From a checkpoint of a small transformer trained on Wikipedia.
Training: a variant of Muon for these matrices, 10723 steps.
Each number is 128 + 24 x the weight over its row's rms, rounded and kept within 0 to 255. Layers, rows and columns count from 0. Numbers have three digits each. The size before them is the row's rms in percent of the matrix's.

# layer 12 MLP up, 2240x448, rms 0.0566, rows 2086-2148, columns 0-223
094:141134176137130126145108115106131140075157114140114132136149134139165173109117109136097097139125139134155109076119123117159110138089103108100110111133149123140168128131124147114099170105113117130128133112141138124102120155122117132129150156141159116159186115130096156163108114165127135112108115106165176075086139094093134170111074139145147135108119127146134090145163167113094100079153110139174097126097167116139155112143136145172156172082133158124132123120137130145128116124162125168111112119123116113132129123119094123128121148117108145129111104065147083087158165139097166121103151146154100104123125138137127127149101101144121128170068165155132116163119133141117167137120
096:137139169120112130098102119134156115110180115079072130140146157138143137088093138118101116127117134108118128109099125115126157112109107124137121142131150112135115150120138146114134117103137144127118160130194095116122136085153141133139109133117120139120173104145107169137141102126123138127137108170105153176147113107153081129152103130135130135086126098136130161123147094106144109117107135160105135145129150108116108125193117138116169122145129128113116132158120117117143102148073116101150114130196135108188156080108123134084144115129129112151134152170115117095152106107151117159121110107136136153143144128103134129133150145107135147094157153111131144108129166162111157085115
099:146112105131103147161106122162147170114114159136143113121121107117127162110104100111129137153161149090162156082131152134142138146131150163124113152109107081098158124076120123135098090097112106124120126143174130154127127133135127136149108103129147094106115139143127126132114176102090167139151137127129149146128130130178084138105154115144107140149097105125040094073144124120147129163132177135119123139107143131156131140153120121145131127122112104108110130128132164195108121155103138110101091082137151133089125126166138100109123142113167133111118119129114097102162137133098158128137073100121097100144095080103120125142112125118159134115116149135130118150114133156116118137077
101:130169092107151135160130137120142103177139119163195106129158165108105117122157155137123136155141134098158149083105084129076154147147134104140113137115140130090159104132171106137177109143121168096110110187111127129116121184158161129140133117152157109093114079133075161089119105116108126126136089160136144148097097153110143123130138152133134119090136168109122133164100136159088136102151107163074098120112120125156141106157124118120138130106156105141133151119126131162189176095094101131138148103129100143167138113111132139139086135137132133095122173136129138178131144133136117128132184104143108093141121121101132124126142127125111127185136098133109118110116132110095125115141
100:149140111161113107135098129174131132151133134084091130107094154135145149155113113124153123126144121136125109120143116132161150116138084129150149115132133147108203117143102159119128141088099151126107110121135132118147116105162083144131126122121109159116114152183115109127128119169124096121114128142177121145119166181122131101106144115123119124129120093142106147164130114158137130108145115139078125117140138139162121117151134153147171128142176136156135174094141159114152061147129125110137161125149117128100113157146129153109163127145089134123112121123119109116142144109131113150108129132165147152136095128123136132124135108073109100082118095065149166134141147116103136121170
093:134080152077084115140118070098125151126141122119131120128116108150115103104157131126085099144127124131133142109143115133077154169121113105162122093150147117055153090117135139143122094100170103112125141102157155110159126072130117097124161128147104137129151136109106106132168081096135094127126068100083131151122145146150148109088086151093130167122134123097145109052114144121134135135111151120084112172164144184144114144067134142112091176101106085117122130149095137158106126128142161096116124121132152146137139088133103126129103166164140155113144151135149164116129122152091118115121120165111105125136112122109112123128160094101139172169143133149088145123148115137113144140158
104:106115167136148112131125130110125093130111136159178122182121139119186147065098098120133108122154123112134058169161086148146098113166095142115159121151082138174155120139175115118130127131153090158108113132138142137103171149105134132176102100124129154137153126138098134131149136126108129139078144096108131101150087149149145154132117136169159173101147122089118141147103134160138067119132133156110119121153086150127109094106094090109156107123101077127145161141142098109129135124132102106123120114156170163172109159144164134110166163156081162143154145102108114166128114130126132133093145127118109113108117140133124087133137115137137147119115125119101117118117124153143194112148
102:064139108108129115134147150118138149116080131164093107150153153137128192133142096125109155108116099094141109083144157083105114156149140140135084166104171154113115105148142134137146167086141149109087164153077140116103111141087135107079148135081092129128115122121121108114146121152117100143143121135144124130111079141135117118100103124157127133177098109122139139115152112112087119124132086211102139117092151176118105110125131141099135142086105134159128141108113102141102125102081155152126123114158099116106126130128118087120156095146090112139117117113081112115121125152141103116117085131122144114144135121146143157148163093129169115138127105141139119116140130157134102098146
096:079097111102155075153115135130144170123145133146106132138114159119103128100155135139118115066113155144111115120119105142134143116171102107144097145152117139172155144140131088104116091152059122131132155179159130093153155156166138100147134119142150104142091120125113142128107132115116105105119106145151156087104123108130162133127086103128131187146133130111115125139109093189116114125183147162110085100171105088152118145160088122129107138100168119151142160149146110123179159102176152080137139134134100137070141119090118099121148164124084151111106108149123082100145077125138103082109155141139128092125144117145129106126109139122150135125113093155115120142138127144137108133128
095:082125135125205160102136137100153145085130104112150134170158094128140134184145121127156111116153149143140139100130132107156134140140099125173114118142091166110145106167113123119133093120128114103102085123164140116150084123142108128129087140128135164109137133146100133149129155103116163142118140106185128118080083138100101168137122176107112085143117108154130123149132142082136153120136093193131131104121156115100064164148107118132107152160153138112148106078099147158127151133138133145125112107089102112120082121090126128109137142134121128142133131152164146101162106123137067125165149094133172120112142156191132131159164121124144143134125116103118119126124095148142124130169
104:114133206123158102129119105119125149119176100113159114135153121122106145146072094104116144170116156129164151138096167128147120186116101137110133154108100158153125144127137098125159164135140056164157127102148107161099115102139120142179120151099096107121098159114125146128158110137163151140157166109140133137088130138120144105167112142154131098123136095084099108153133134117149090113102134150123102093161097136139117106114129141160170115155100132100100117141159165105166128155116099150130095148103090117131109118138088143111088144131172119089105116161119119120154117154115105152119186101131148133110120120133121124127121152119113109124133117115123123153129101127099115100147
102:113122155097165081123101102166119134149130160137098097135162065149097118108120153106124125154116119102114121148131154118109111130154087118136147116118084133072141136113092105128145098108138142142110138158122121108161090124116170162121139132134131132122078123130155115139142144132138134140129104142091122097131149148158118125108129167153142091139129139126098127176099130166127129148130161076125106073138141097128107171128109174162113158170138112155131114152144149110140154178153129148137145160096121111127130107124147141102133087162108131118143124116134160141125167163194088135180146149165162184128159189104107086094110137121084132146155122124138100153150137148113154156143
101:199125127172107122109111148099115172120111104131096083171159126142157151144155168122140132123106118112146121125125111095093136110097129120090127094150150134044154107109123186133134107118128132107111092139132131105109123148148084144127116119120121140114149103135082129167145117141119108137144107172164180092106112145124159120145112122106114125097168138085113133103175111092182125164101151134133132095139161143120108136158127128143122127113135154149141111081165137163108126161174107124136103097128130128122136108122122101107097100110122107124077184140134129113131130135135148141118157138144157172147103098166115115144103133138111120106126115088115160092145145119070151170105
100:114160138119139128113160108158144132172191119101122150105145104108147124113163115144147130110079089114073137096094112122161165190107093136109141083147120174095132151143129095140116138086169117129133123155116115122127180169155123112090124146128107124112136117091126133127080175158167080110135070131114136130154131116134142118148149156158133186146090110132124102126109093094076138126148123155135113123142077163126120134125124152122099101135135135122090166130152137119157148125134122108191075129135128114139124144140131125123108101095092151163151169127138137127128135116131133144126105088118129131142110110128146144133102126153139133106099142122142110117131110168107118097100
097:166120126124157132146142102107169093136081127129148090132119146093135176111114127151109166107136083118126117127107144095137138146197153184122104162156139135135109130182096171108110203140128092114108134138128128098102138116148085105107062135177109160115106153126159121139141121128109144114132141165164118075150169120142142142137153119139138128161094105143140132113115143096138153092140117121101195100127128137111154111117120142117114129158124101152127142141118116107128111149117102138145184138148130103142101094128116118137124142132168172125150090168162167093120111136127109165143114104137136118089126117158120146104118096159152150127151117161114116092153134120121137065135
097:091154101171136123152126117108142113120144160102098171134112125091114104134139150119140130151127114139146108148108153126150100119132151156088137128172147166130107115153157117158153166151122113164088125099108122169096173098132080129113144121091142125105105096156148140081106118133147154129148163123154116117124102171107126101157116118157124136113093154148114120138139164117134108108048119148165148157138158112172124123141161114080131146119128106171101109085171110135104156140116149148133129100116156101137151158109121123125157161121116087105128156132098131140113156140134121083101137116149138165085104135132139129113081146130127132130138069120116111119107162150137141107190
106:148145127115109158124087116125120146135131105132134118087078139118140156112160118117165110141111123176132142120102072127095150131115136110119132115142149125136120125111143138132106125138108120113143119143134158150153130118107179108148075129142132161116098140083137151175129148154141154110144130146131146150132105158116116137145134108156145151174130150105116100146129121132157135152094114162113161148102140119108161156136168138142102116149119136140107175112119143143136152114135123102126116093200091145151111115156130106139156111140085129111150123124191114156123136135122150139140139112134162142111147098126093120153121182153108128149155148091171129124148121129155148132071
098:156121086151090104098115160099168131122117112109138122116109170096128118140118107121149101181132112130116112157099162127176149106129142138157169116173129159133109141089095122102144138125130083099123136190170126089150126147120120138135119153100108134082186151168095172120132115131132145150137139118121114084151137099145161105103139114127088186158131114109086131156143129140100120141108121115104115159165109098142104097154096116127073112107090123115120116112119125102120084164180108093110134116108113126098153135129123100137158130120131134116124149075141078089162157078147147137168088159127129108093107135121151154110155104106136118101138167115123124101130140143107139151144
099:142105149135148123058117116142168138130114134138149143107124099143169164102148121091151146102149125108058142147106136107138135139201103162142142106082111116135111147189082099153131165153131100113120130111099107163137109158111118159109095116129152131108140133110152145104110107122131115141131092139121117123110146142101103145159116136132128168148112159131130119096174113114108141136132159111148132117081108093149139149143160156116119160152137094116166110083119113142116152121123086119119132145130125109153140142103098146156122095181134102157124135124162113086149149127125118113094136134155152125154123147088134137180174150143144072114170106165092104140146121124133077156089
095:127149123146097159126112102163130146099141140115160087094107139131135134127165153138164134106109066159141142103130133124068107113068103127150137180136101106166107113119132118107130110113132121128107134145141160097103170149125135135123116171140155161127099111087081114125101104128126097122176155158096107130128144157110158119147079129110124113158149153138091099085156110142169140119155153144148134118136098151151103131128112189116147105147085164120131095120162117154141118130123140160098122159132069139113162170152094103072111148118141157139152137098083158146118111083153157155162117131138113182123143147175082145132159129116135131113134103111106132121130084122164139140147
101:137146168105144112119138142103124126113113108124123145123113140133095107101141126114156142150121114090096095109105161148158101107150134135117125145132149103141156150142152152104119079122145167126117157156149142139119106105166144120128115158129110101144124111157124120165134104101150133150152118097123153136136146157160099105160160145103169151096103114140119140133175136158180131120127143130154127166104138116087131145115141143144157118116116132132150156106131135136130141108082103119141153112164135119124059093105137141118120087149113127150134133097108127086118117130097126093141093146102127134089121099129125139108089094140165146104116121106144122078121109152129157130150
100:131144130108118136080150106112145119105092167122123133133147128131143135118071129117102099120096155164175135121127110080133101148102132145130144101106107109140119132152163124161149120103162139125112085148104164093134112105149156136148141149167120145148099141111141129101146120133136153098154102114116085133086138149121141135135137149097132119156107112144120112121119145159092131134109148121157099109120130200131113175139127133125130127153116145110111132119112144131155115143080158093114143146143129157117121164158128143119158139121147125122123183101104175114141082104139153106142086134124147135136147120117106141169114112142156119113133144092160110072103114113140109103127
095:144128086145142179131071115124147149111108111150141144108129125126133119098104150138145124137153109111139137165127148152120157151163153116147157136139096116120101106143121114102121159097117123064169145100093156129081163129116123145100115129162103151124137166126169131147118114124159127082179095108133090127142102115130145115115131106114118093170148156115097109131132142146187128083170097114077102159081138131122117137161146128160150141125138119120128132140132109123117155112138131140146117139133152094107128140146159129128091098111144168154157134114157122149130119188112102159096130167115140114127160134137147114126148184123163082103148128059109141134162114110098166156139
107:158158127164133138120109145131158113154125145124113144126101077143122156125091127120115162169102103129146135183164122117118136099128145088134138163128182129101140169111124123075159116131135162171106153120130122095138109137153127080140124109114101179141142124115101119095135091090097110141142105119191092101105139121160153110107130101110127109144109072100149142151086115153117108126132101124101158110107177134151113116158132119095128138122145129112093151110146136148123070110119084105091120188094123120135143168120119138170151139092112088102139173109136091097109086115130090156112068129123135131117108140160093147095133132118132134097133135149130070079177125104150107171148
098:114114110094146147158078157136125106114147112083128115130149143150116141076143094145168090170148106147156114153114103064092135093140126110142144134171162142113120150104129130126099075109133111118124135152104104142112165129155100132127104110134138106085128148128101139107126153121157138148114101101145094158098103100122187173122096142121145111128165100114085165108134108092146125098096120107120160148141095119088164168084123116117115093111091113138127140106156162104092124142145105110160098137152126128105118151071114109120158126092165141106114143120144124125086143075137107171122160119139109103089158122116164177121151126144145106138140147100129080100136130129130134155128
104:131110113157136143160106110104133131132135096130094110138092131101107117109143096149117120109147118133136153077127108092105144102119118140127157120156117139109145130093112158146122136127091140176160103134126117133111165103114097154088105147116165138147135126123119113131137108168162122089152107124116178163133139124123116160145121156098113095082110127104120165133104112122127116172167121189110123167163137159108127073099149122135113098122128142122152139122178143109116115136091121100086084128138159081111131118114114131167116079120119137174088118126150169128099138132165071101117122122127119106134142176127119114182079106106114119168125125112110147097130130114117129142100
106:106105077082131161108075098128118142105153167112133137162152119127156117084138159123126160108102133161131088133142120120071133137119121106134139115100089105128134111131168155141097132174122133140115146134139152087142155114078061123124130126157093143117106100103139116106124131123139118118103172151142123158101105129080119156130155152115120101115107110114148073150184145168118109136115114128090153110103133100163124085155148119113148095101146091148139120084085130102130127134107187115154140141165136122149126086119123134142135142143125129143189127117083104163127160120142141096124103150168137155142130129142136136098143123105131140168160105092138108129141142165135142146120
106:147126126140138128141174153143133184122087086157069120134151148119120079148160127112160124106117132111141125109110118104156125118134129117160180134147127116128122138111133133147154112111142129096148158096138127134126142148050121107120108112150157185143130132106117121094089121145125132143112154116138088115153170138123118137109120108129104141130100090144171140108107110116161122110113095126124111126082110105139139164091135125131190143170150106100139116166153122160131128098115126123145111131147111103104113085142073097106124139132147140143158135108152128147127163121122122162124137106147110112157105121143153117169122153138124117118132120084169086166114148098128124119120
099:107093158103093157048118103109123156115139117118155164103126086145108113122153126160113115115121130149103110141118100171132113142134139165141113112089132126128125123123144170144146124105160119120135125129114145087140114142138119156131087141141058128121127136155130125138130173122129105167152152153124125125139154148167118119109139127122105134144143084104133127104132133119139136134135102152143144103070121166099144107106131071086110154139108144131148139128143126141117129156168122110178140120106125139160108072161151111128118085115168120156073141133116105113151146093102106180163129079201082093077123132165104139132083110118156116108110094117153135104142090105063119130096
100:106115096180120145146099128159139113118093138141110139151130127136104145159120142132089122214092106137106087148126140125112114133132140165120082101123131121111177116128114154150125123069113122151118151098101148122116124117105124138121147119104127094151134120193124125143127148107126103120170102123104137092087127153107162148097095135114115126147093156152083145143122128161093087138121089095103173132130152137142121084119114160091158171137144126101111150170133172134108104111122129110150113170151115106136133142078133154138166116124138133124142132113134107113130145129139101109155168114149154171165107112081115106084137146150176116144126107137122120100102139130092138133128
099:127165150163143139103107087097172171099112153110099177135109181157153132130177111082122120136107125084097131117132108088105148092119140139161085141127105141139129157111139099143125136124125136150145110095153142157132113141128090126108155097122081123129122153144074132108117090128148136076136126120112139146170161106120123143105128148150107115142119166121093133121127099116077120119147113117107128124166115108123100155123116155175144141136139096080111148150106130116119156109170119117148142094092144128087110142104122147164153158104097174094078130138137154135117118116106162130154112089144096125125132075141142128115145128163059105100140127131119127092128084132093123129168
101:148114124148157109130120098097109127161111160122137108105093171110100136104121133114101088150103124117114114155118134152135134075103095130153134182112067149136157104211115157105121120117119123145111100125133145108145105157159138105110119076126090147144104137118120135147111142130158145131183073094138123096140100161126123180092126158110137110181140138101139151113137113143144136115139180144079137067084130154133141156128137144136140111099157127112156150114107145151131115137132088103123097114155155106104134132121133111128094159145163134099116077148135123103095106148125125106104100098123095150108149158155103130103092148145141060159143119120138114089125134116118129120151
109:148120171102165115092149098149144110132116129149124134152160134096096139092150117136142171097127138140111118173116136112099159157141172146145119103105066119104162106125129175135154106128103151124083127087088120122145120146140147129138132168136108120115170122115150157105148114130125130149137093171170130110143196082150162098148122141081152199119124152074126144118181126131124170129136087153103165162127127160174134126095133145125109102128092110109167118137128100151093116114127138128146103133154136138088132105126130127162144161118131117100122108115109099127118136120098117114141176143148134094123134150107094146105134118093099134092094109107124085143139113129162106179131
098:120155165053101142126146144101097184116108114116107101142167074105134128135137094121118127117125109161143137164080119116136100127094088163086088133140173146095117139128141110152129100112129112125194115145140129108119120150140122139106168157146117127135170159160140136102168126123113124130143131133120130137143087136147144106126111173121118156136142144140169117101128162140161115144134133144148145130136093125095124123105146110094115094153120134131141157132141083115106127154113062114136143123087162122156129150154147114117114118098151176109135091134140122129136136189140121150115152165145134129132131152155143150077090091130148130136134138083100196171117131113107092183118
100:118101145115067125121134117106098113174137088102110167087158152096137151117188138156188097123135133156116137136160100127155144136115115116101158137145140139107121136094079112088171133077095134150129118155159154128094113138136140100129138115118123140115134122125138084089154141107122126103158088133139156167151121079108168134091128129122146125134138123151075125105104128089138126158122106166085104120152110100176108125140141133161086169146101087139147136096118156110157137140114137180138111132118122104146103134112107115166117142127147136130174109097108151119136103173119126109084173076102089154124113133110153091138106145161131129131115131093058118148114117124105142131112
100:139140090133172112108112158166111129107138090121119122130095155120106149132105121125134121151124068146160125115133147159144146124153149183105134072164065117129133138133156104172142127160094132129127135114145169071125119136085083108100146116139093125121173150131144083088121133106134108120169102107119121131158144143135160168128109082121123160178097102097160134139102142092145092107145107136160180124122148135126092120125107111171087128164105097124115139148102107144099114125138080175108131127150157171153121124138165142123171089120125086155124172087137141151126170154120154120085121131134128127111122203124128137110117158124168120102138104140140139130161104089120121162165
107:171131106105159159115062132126092123123108122093137087163109120107098110149133093127140115152113116125112154170129137126119140130114133161070099154157110131132130102100168165112102131135119117086127101081136119088136157120114149119126147128106132071143183119155143145085103076114095101156124138147111097122136110104099140148129122119145121112134176096135117150097100098121128147147083134165073104135118124125091084146108117169086118135093112161129099149121137114116149102156178121117148187129118110112161130102128138140106129141115105117127138121097130129178093132134109146106129142145151124120141195134161123105172190079130114168133119152112138145137200104163102117137132
102:123172115098092144118141128187143065138136140078141129125109154111104133118119103127106136114126064143102097190132117108100133134129130162138156127127163094165113113136132154124148141106087131082119135094105156117153137121100158095134145148094098134104169132127130104154146106102088150113119133138138118167140114125123153112115128158136094145090125111119114128127136136162115157148098131122158130155118143099147081157166127159128131098166139123115107125106123138162118114135113120118135150140119112115156152128130122127116160117128108156131116141116117139127152149112110111171158134136118099201114127115112144108106171106132085094165150133122095137152095087160106152140132
106:105068120128131154135080117126103131121114130123096134171154102117101143130157134106121107163137158122113110133151134116088122157158127145143142111122087099170163121120142141094143120118135162118097115066121103124121192118147129130098127157133159194153091138131176168119103122146118111139125140094135111123114141153166136157123132101114117131098142163084155126106161139119141115105113139176091125176123102140148112142089146155133090121119127145142143136116146130164106140097131117097153169125082106172132124163181162117174120139181189152068136119136158089156104130139152101114106137114119141097120109147118088105130144149143109098088154128118127153143123150164147142153132
097:095157144152128069109125124140119143117136175128119123146149164085162133100154108138138138084137153100119114122122118115130163119099156138110164168144104113126127117151095069123141185081122162114147137109125123149078127168120125073113143179151105102111116146107139185140134116130169127133081154113125107146099122144133123076136183096134115119104121121107132134137112104093132144098120099114116159086165141148149147150128186105113137123125142139106114151139092126113112086144137153126166112124118126127147145089121142137134095128080113161125138140142140149163104115100091124092120115107139140154117146122092129127129140139134130139116113114146094121184095190138136113107143
100:139174075111123106140114106091152135120117163113150121107126116119148149139123141107154160128130162172094100128136123122102107164130118143123133117084152160172148135119117132153192127127104067119132090119124124134148095112155099150180101128122152127139151141148158098164121124126147091116154143116112141129126085123074098152147139154100167158105172127141136089091112119114076152130128144154152159110140135148169131109103119132148132126090126148098138144138120144114115102132126142154136096139148130101143150140130080130118155145135103117131136145129125108188154097095139136117114117096098090089152142136184103136184097147139110135150111087101129124109127120141132122135120
102:156124160163096095170115131100128140159096113079117139162160141116117116117099123126126166120130142095118154102133157160143129108147113112110131124131099173113137070126125136128145134090143117163160114132091149170125102118125153137108151128099098156115092087117145094125137122144099108130118139134148136155112141129147145059110147114150105099121109161150127131118131119163124112120132096135153112125132127115193113109108155146140143134140118104126139120140185116121121077146140131117126135104196102153123140138120105135134122121160128089157147142129104126122142108140076108140118126151121139115114152126142104087060130117153136095147155134135169140118116133126146132114173
101:169148106146122119126099103157161120146067121137129124109157153156111139093107144097179081125080082116152146125110116144140077128117131150105133128114155147089104158144105127166146163089130167121076120168129141113117134093098114184170153142125123143133154097108139105178119098149150151170094163129139098123140102118130166105120142112090112127156172140105176100099128120137139120100144142130130128128138116117175114163122118114124113172093101132137132195081124108117173164129096139106090149126131154110094157149150153118156117109101180147131070129127115094098122149126097107135129164083138120133125121101111134108127109150105129144130096145102158130126129063146120110119142
104:098108106145092106155123153125143127137084149129150090130130115132123175123108130107074152116073130146161105197111157170116122115153118127129046122136111141107119132123166123124112135131159150098110136104167123069129109141123126173193168129144101140155139131141132110137076151110121131144153111106115135110111165112129134145088120147126125100101104129118081129108145103122082130118154046104104149166117165107140122126123119152106116137154131133093118126132107137116127172153112131173107100102156113151129117115089136129136122081147167127136129134150158123103132122180100124149170156144135123154128138126122094138109105093119091115107112167130125151105105097115110117122144
100:092190134151099113116136158129153136077164118078091111109137098114125125119112135150131151080139083070145165129124126139174129123117145107097129141129077117120115100082163145119157147166121182092134133103125163094117147139131119137084130127129132155139111120110128125141108123171145100139138148125148118076145169120108133162143101163136112153123118164135126129113141093180135155123201137148183146163117120200153137134108102130169119141144128147148106122144107109133126159102151092134127125123138119125114149151106107108141148126118137125151119109127103104178110085108123112098144104118140117140132128167153125116150119145122142110138150144092133109103132166133121105147100
101:131115087120132105142123147120148125082137170137145116130135125139174105082183159162098142130106138140104115142181107154137158158101107170120120104153132122086085164149182126144152138125164135084125192125149136143119155155129139142107120134146117138122122093136134140122106118118150131153118137166098089149112127162101147136134109094148142134126098136124119137083136125112141113141152124111113149141086088153112131176169132179134108141140143134119107111111157113158162140101092118135162172160113083137137107107139080124111128135102100136158109133128160122154128112138108088141141153162144181155122145135165116196154114091173120145151133085129115139152128104099126149152111
098:128116145089139126094153096169142101089127135129151107129118162126172149121118114104159124099117129149078138103125159096134136122144148097177122127123113139116115117063158134131141099116121143096088139122124114131132151150118142119140164109119122135153126134112094121174135145108117137153170150136115134196106112130112121155152095086120085130119159118091147125086103113115146105129142101148091177094168119083107106136166125097125128123127134119158109160068176116147118107180126096130140166137086123134114117124159106110142132129156108095106081111153127123095121113119133126094110183109193061153136067192162122070094161107168166125147131112107133135147189131123130151141171
099:123128145125139125138091056098126139124134125142106128111148124086129106134141132164153043092113103113109102120092111104151122142093132163155136079114144110144123145129111124136169158116130057068145106172088136094117145142097189138116130166134111147139119128150134118109159118133162128112144108117143127126113111086116152069103174114155079159125118084092141161129147161125152123131175150119124151151114141140116135151154139124122130148063107169124116132126140140138114079119144107122152138158136087115130116131150095133147076113126108090111130166085157166149118142107143145134082127159131117121118120122164110122102115134101140154141112113150120137130143156128117145133137
100:152129150135124153129161119100103125143150147085153131057110165104149134138113147144137122157097137097161091135167140134150118148154110101158127144114133119129149093116119106146134139145124128104112147105104116112114140139127102110143091122131178064172095109163120120144070150141095086073132155131140146155130105107142147115159093131128110117143150071070093102074062101089080130112157104143126107141141155137156147119119120096157103187124125134105130151120091125163135122096126136138125066125160142092137103111127135101156127125131128144107146117101119144136177149121132117126112175154127126117101122123081135167162130111165125153138133131149144144111127106161138137136119
101:155071123128124170146136133091158125134114141115078137117114104143143147122112147121103130117122137138123148068148136122170119105113123096114121125139099158135124094102147153066120139099149149138126093150156121111144107133111119126146139115114169163106076114143165105129103153130095118164064118144157118126113121126133135107134126187132140130141128174125108137117116152142123163096139134115123144168126134113146128150093183155150135083150118119100110133096129197188093129123120133145123137112150135155142098154180121127124114142139149119147098171129128136142140125127156112097090062114148121118103109105130101158128152157120131122172181090152126110118121145131106133117117
099:143131129111094133124093073151151081137110100140134150131145144122112139142137103135128120113158108157120112157172162129143138106109102093076166177106138115124165136141125124114111131175144150137118132085157130147147169128131137151168120139161112138155137153103194065106156139136112147152136108148146119096162119108108110124116163162125106147142088105056104079117111126174111167144149143148127129110102160128074139147116135091129143122114102132103122123121119145136128099126187100152124138095073176131145123168127135114141142137130116138093125065134126132104140116086130132083088158155123138111130120104133167144104122130123150158099073138108128121111075142156162133176110
093:104104132150199131148126137156131150101105136115112135116138118110134095152124087138089169148145137115160149134117128157130160108195120128105135132137080134147126110122133082131161144119122124121090116102135112108146100126129106112129120106130129140162119117175120104134147155086092129093126131103121139118117093108127171150099129146119154118136131117128115124155133104136115130119117146141135094136193142180117118125108082162105152123167147176161139100117077116126113137111157104091158137149107111163146099143101164148184121128128152111133150137106129168190105129119145180148119125162137145118125109160100143098086124110140156158101100142136129095166134063109133091142135
100:125141123113172134103120114142151098135160103122114150196149154128116136133133117113105178134137178140120117117112133059101138086167138107136105129102158108092159142134119122111126130110147073132128109175059134094157176150133116168137152110135116192136154092158098074129107127075144141095118111117077136162119116070193154139144167151144123152144115133125123139123145152163121116130116104154146120167126137079113077108126119118141141122156148119087145109130097108178142112131149157123183132141091138090092124160139117145150139130122139147156135154137156164124126119139132120130085093108114115125165110107136117094169159096141141102091109146119142095107113147141136137136130
098:127170127128104126146114137125117127138179141147095091157136126134127157142148087169126138106175124129137147142131139116138154104158118148147129133112114102145139146122134123140146160113117077089098081128180101120165127140107138133175091181119097129133099161125197131125097108121141136172124161114094108162124103150107136116155159129113110154125152135099170160130137087128110140160120173159089107126147166149149130106119132073091120118173116101143121127151054159108153124177110111123126110131102124130127100129150125108132119111124167099100150130140151194111139130124115173098139134148113093142119159140138173117157127142131138124153128152123117123102115126129124168137123
098:113112147093092154120141164117148146121147178156146129112107112119159145106135144127166114152123147123104081091130154133094171169126103119115146147185132129126149133146112085124196138120119074112183086084102135097170169145118140123134113100111101115136119146111136115143126121130119144132145115131157128106093086157107111157155139130109147133107101162134108104118163126144116175154155085117140096125134120136170117157123169133120132124100117089139123090139164176130112124104133120132149123139136107107141150100128144119095123163128147120118141107127074121129131124133139133160131150110105107150102095118095152120093123145119162114082106121081131129101099107129158156127101
097:121168138124118183139139100132114138157120118125107138125152143156138094188151129138169110117110151118139130138111113144109118093125141154145135127132121122162153118121134136127120119168109157157075080109151144139069139153128151122109110085136129151137136167169151095111125131126130137132113133121096152131127140132138140119117148126132125143165154132160157104164115163083113109124110163156118107153106156148095143122145131095124122110100118102106128149134138111174140107097140131161153097127139149127127154108141146099116143155154140103141158121173165102137144160107161088113136115138112147148153118172135103146130084128131116116112110123170123122118125132122123178154149
095:091118118135158147111131128126148111120119150118175145135137128132143117140165164085109126173071133133155139091136125075053131107185097086112139136151116111103133159111155122111136144136162127129101141131120131165138096168151105144139130113165125162120152143125131126140136128155128104084129093108154121141130134113131123099112102127145131167101145135129127103128137094115099086151139128171085129146130130130175141120147131141123145117137127105101143099143099130132113097167082066121134174099138170126142148081118155143153112116079092147146152128132090113120089143170115125097135116126116149123131134121122118167092153175061163118165138152162124131129135130132082131107159
102:133115137117134100148067128076131141128118111118108124144154120117110127127166125126129107125102135152112113117115139128117140164146129082119104174120164160132151139139201174160142166085132112169140104115110163085163177102123137152121136122158150118148137120117152135143080138136142151130127131123145120116099133088123196145124091134123160130092130155143092127140099085165146141125139118145120107071132131109103091141147142118145149101062167148115121159140127113099072120178136152138151106180120151122086112113117128098191135107166117109137127117107130095132104108125166081107119139066136158114142139155130147146178135141143123135145094104114152145126091123156121177164115
105:142127153118150098092078120137125121159106150141162097113157119150109139123109110152081121140112194134143145089130091136107124164121111135113101133108167101141120138142188134101104127136185134130098105118142184141190124088128137128141112110099145162088134124090136094159120113103108117125082120129122162172129110108089096148165136145165103146172080147105145130162110079128102128125104159169139138149129108105139153146167156120151148115118131118105107150109160139136139134139121159097173113174121104101111126125142115138136068145148128128157107105149186131095119109144132112116085138152165120133111102121169121123153126116119130137140138129094111079144142143123099150129136
099:093117117106116113164129111114144164137121110117097141092106151113124173106132102133111106114112127179134133107096146110110128112098122107123158112170114132123172074141150115119143121100089104103135171130128097127125122117123121104143126092117127171110121104105132123156132127139133108130168089133107181106109091143148117180097124094142097151109123111133157141119113111129110177121129140133150109131182169072090122142167114134120144121130130131105129159135162156147086155124131108171113125105165116085104135140131107097128137153107135134149153152097150106117105115103165121102095152121123153144110083157105112152105106108161112112121124149121108172111131202135112107151154
101:131139153110148163151139129105139108108116123129132124146136111140130134130117107126191133074151119130145117145094136163140142157145111104131136114154123108158131107115135105120120123145130150115107120123143134111133116159095122162104109162112144177159144161101160120152143173166180144156172088131096166138142119126174141113122148132096121163118132093125106145130090091138152147140113133143132152128150147153077090138159126142157138109145108107109143155111080135076137160132115120152132115097170074115132116149190104109116081111162122108144142102063140141151092160134122124124107090145134121123123114121126122155146159132132123138085108145112103104079095086112112137098130
099:132095143101134130112143122129125148073155107182117133062122129123097130094090129103119122135142106153136107115156118125124127130129094159145152078146147126175162082097135098120100100086121133094103142173133127132147134076106155147122120117093115108142122170155126080106106143103069101126146128118143126155138104160116162144139071132184176123139168109123130149146140114141115097152142139170118121129178109112143104124167104101142120143160130139140151133138115124130156109141092155121123113113106114143134138152115112152112092113127121111130113109123145126146112121135085143103135122135139120071147112145156130114114149143109123141106153093154114124132113093137133122099143
098:102156100110174105127136130122103151119158120118120133125163113089134158091069115161146136116143121125090143090144160127139151123097118083158133128145116157116180111112101148080116135156090097131162136131101153117149154107132126153107145122162117150146141080103125129137105109112170083118146162152119079151137125121126071095127131153142152141099147139131143141143107116166130123132139137141110099128183070094147122133112137136111126175141128160135105115121145131145130132134165131126129089107107145128132144157154122139135167106114121064165126124117134141139105154144058151138109134086151097124115108144099122143118134159155133149109128177110157123163207150156155108142132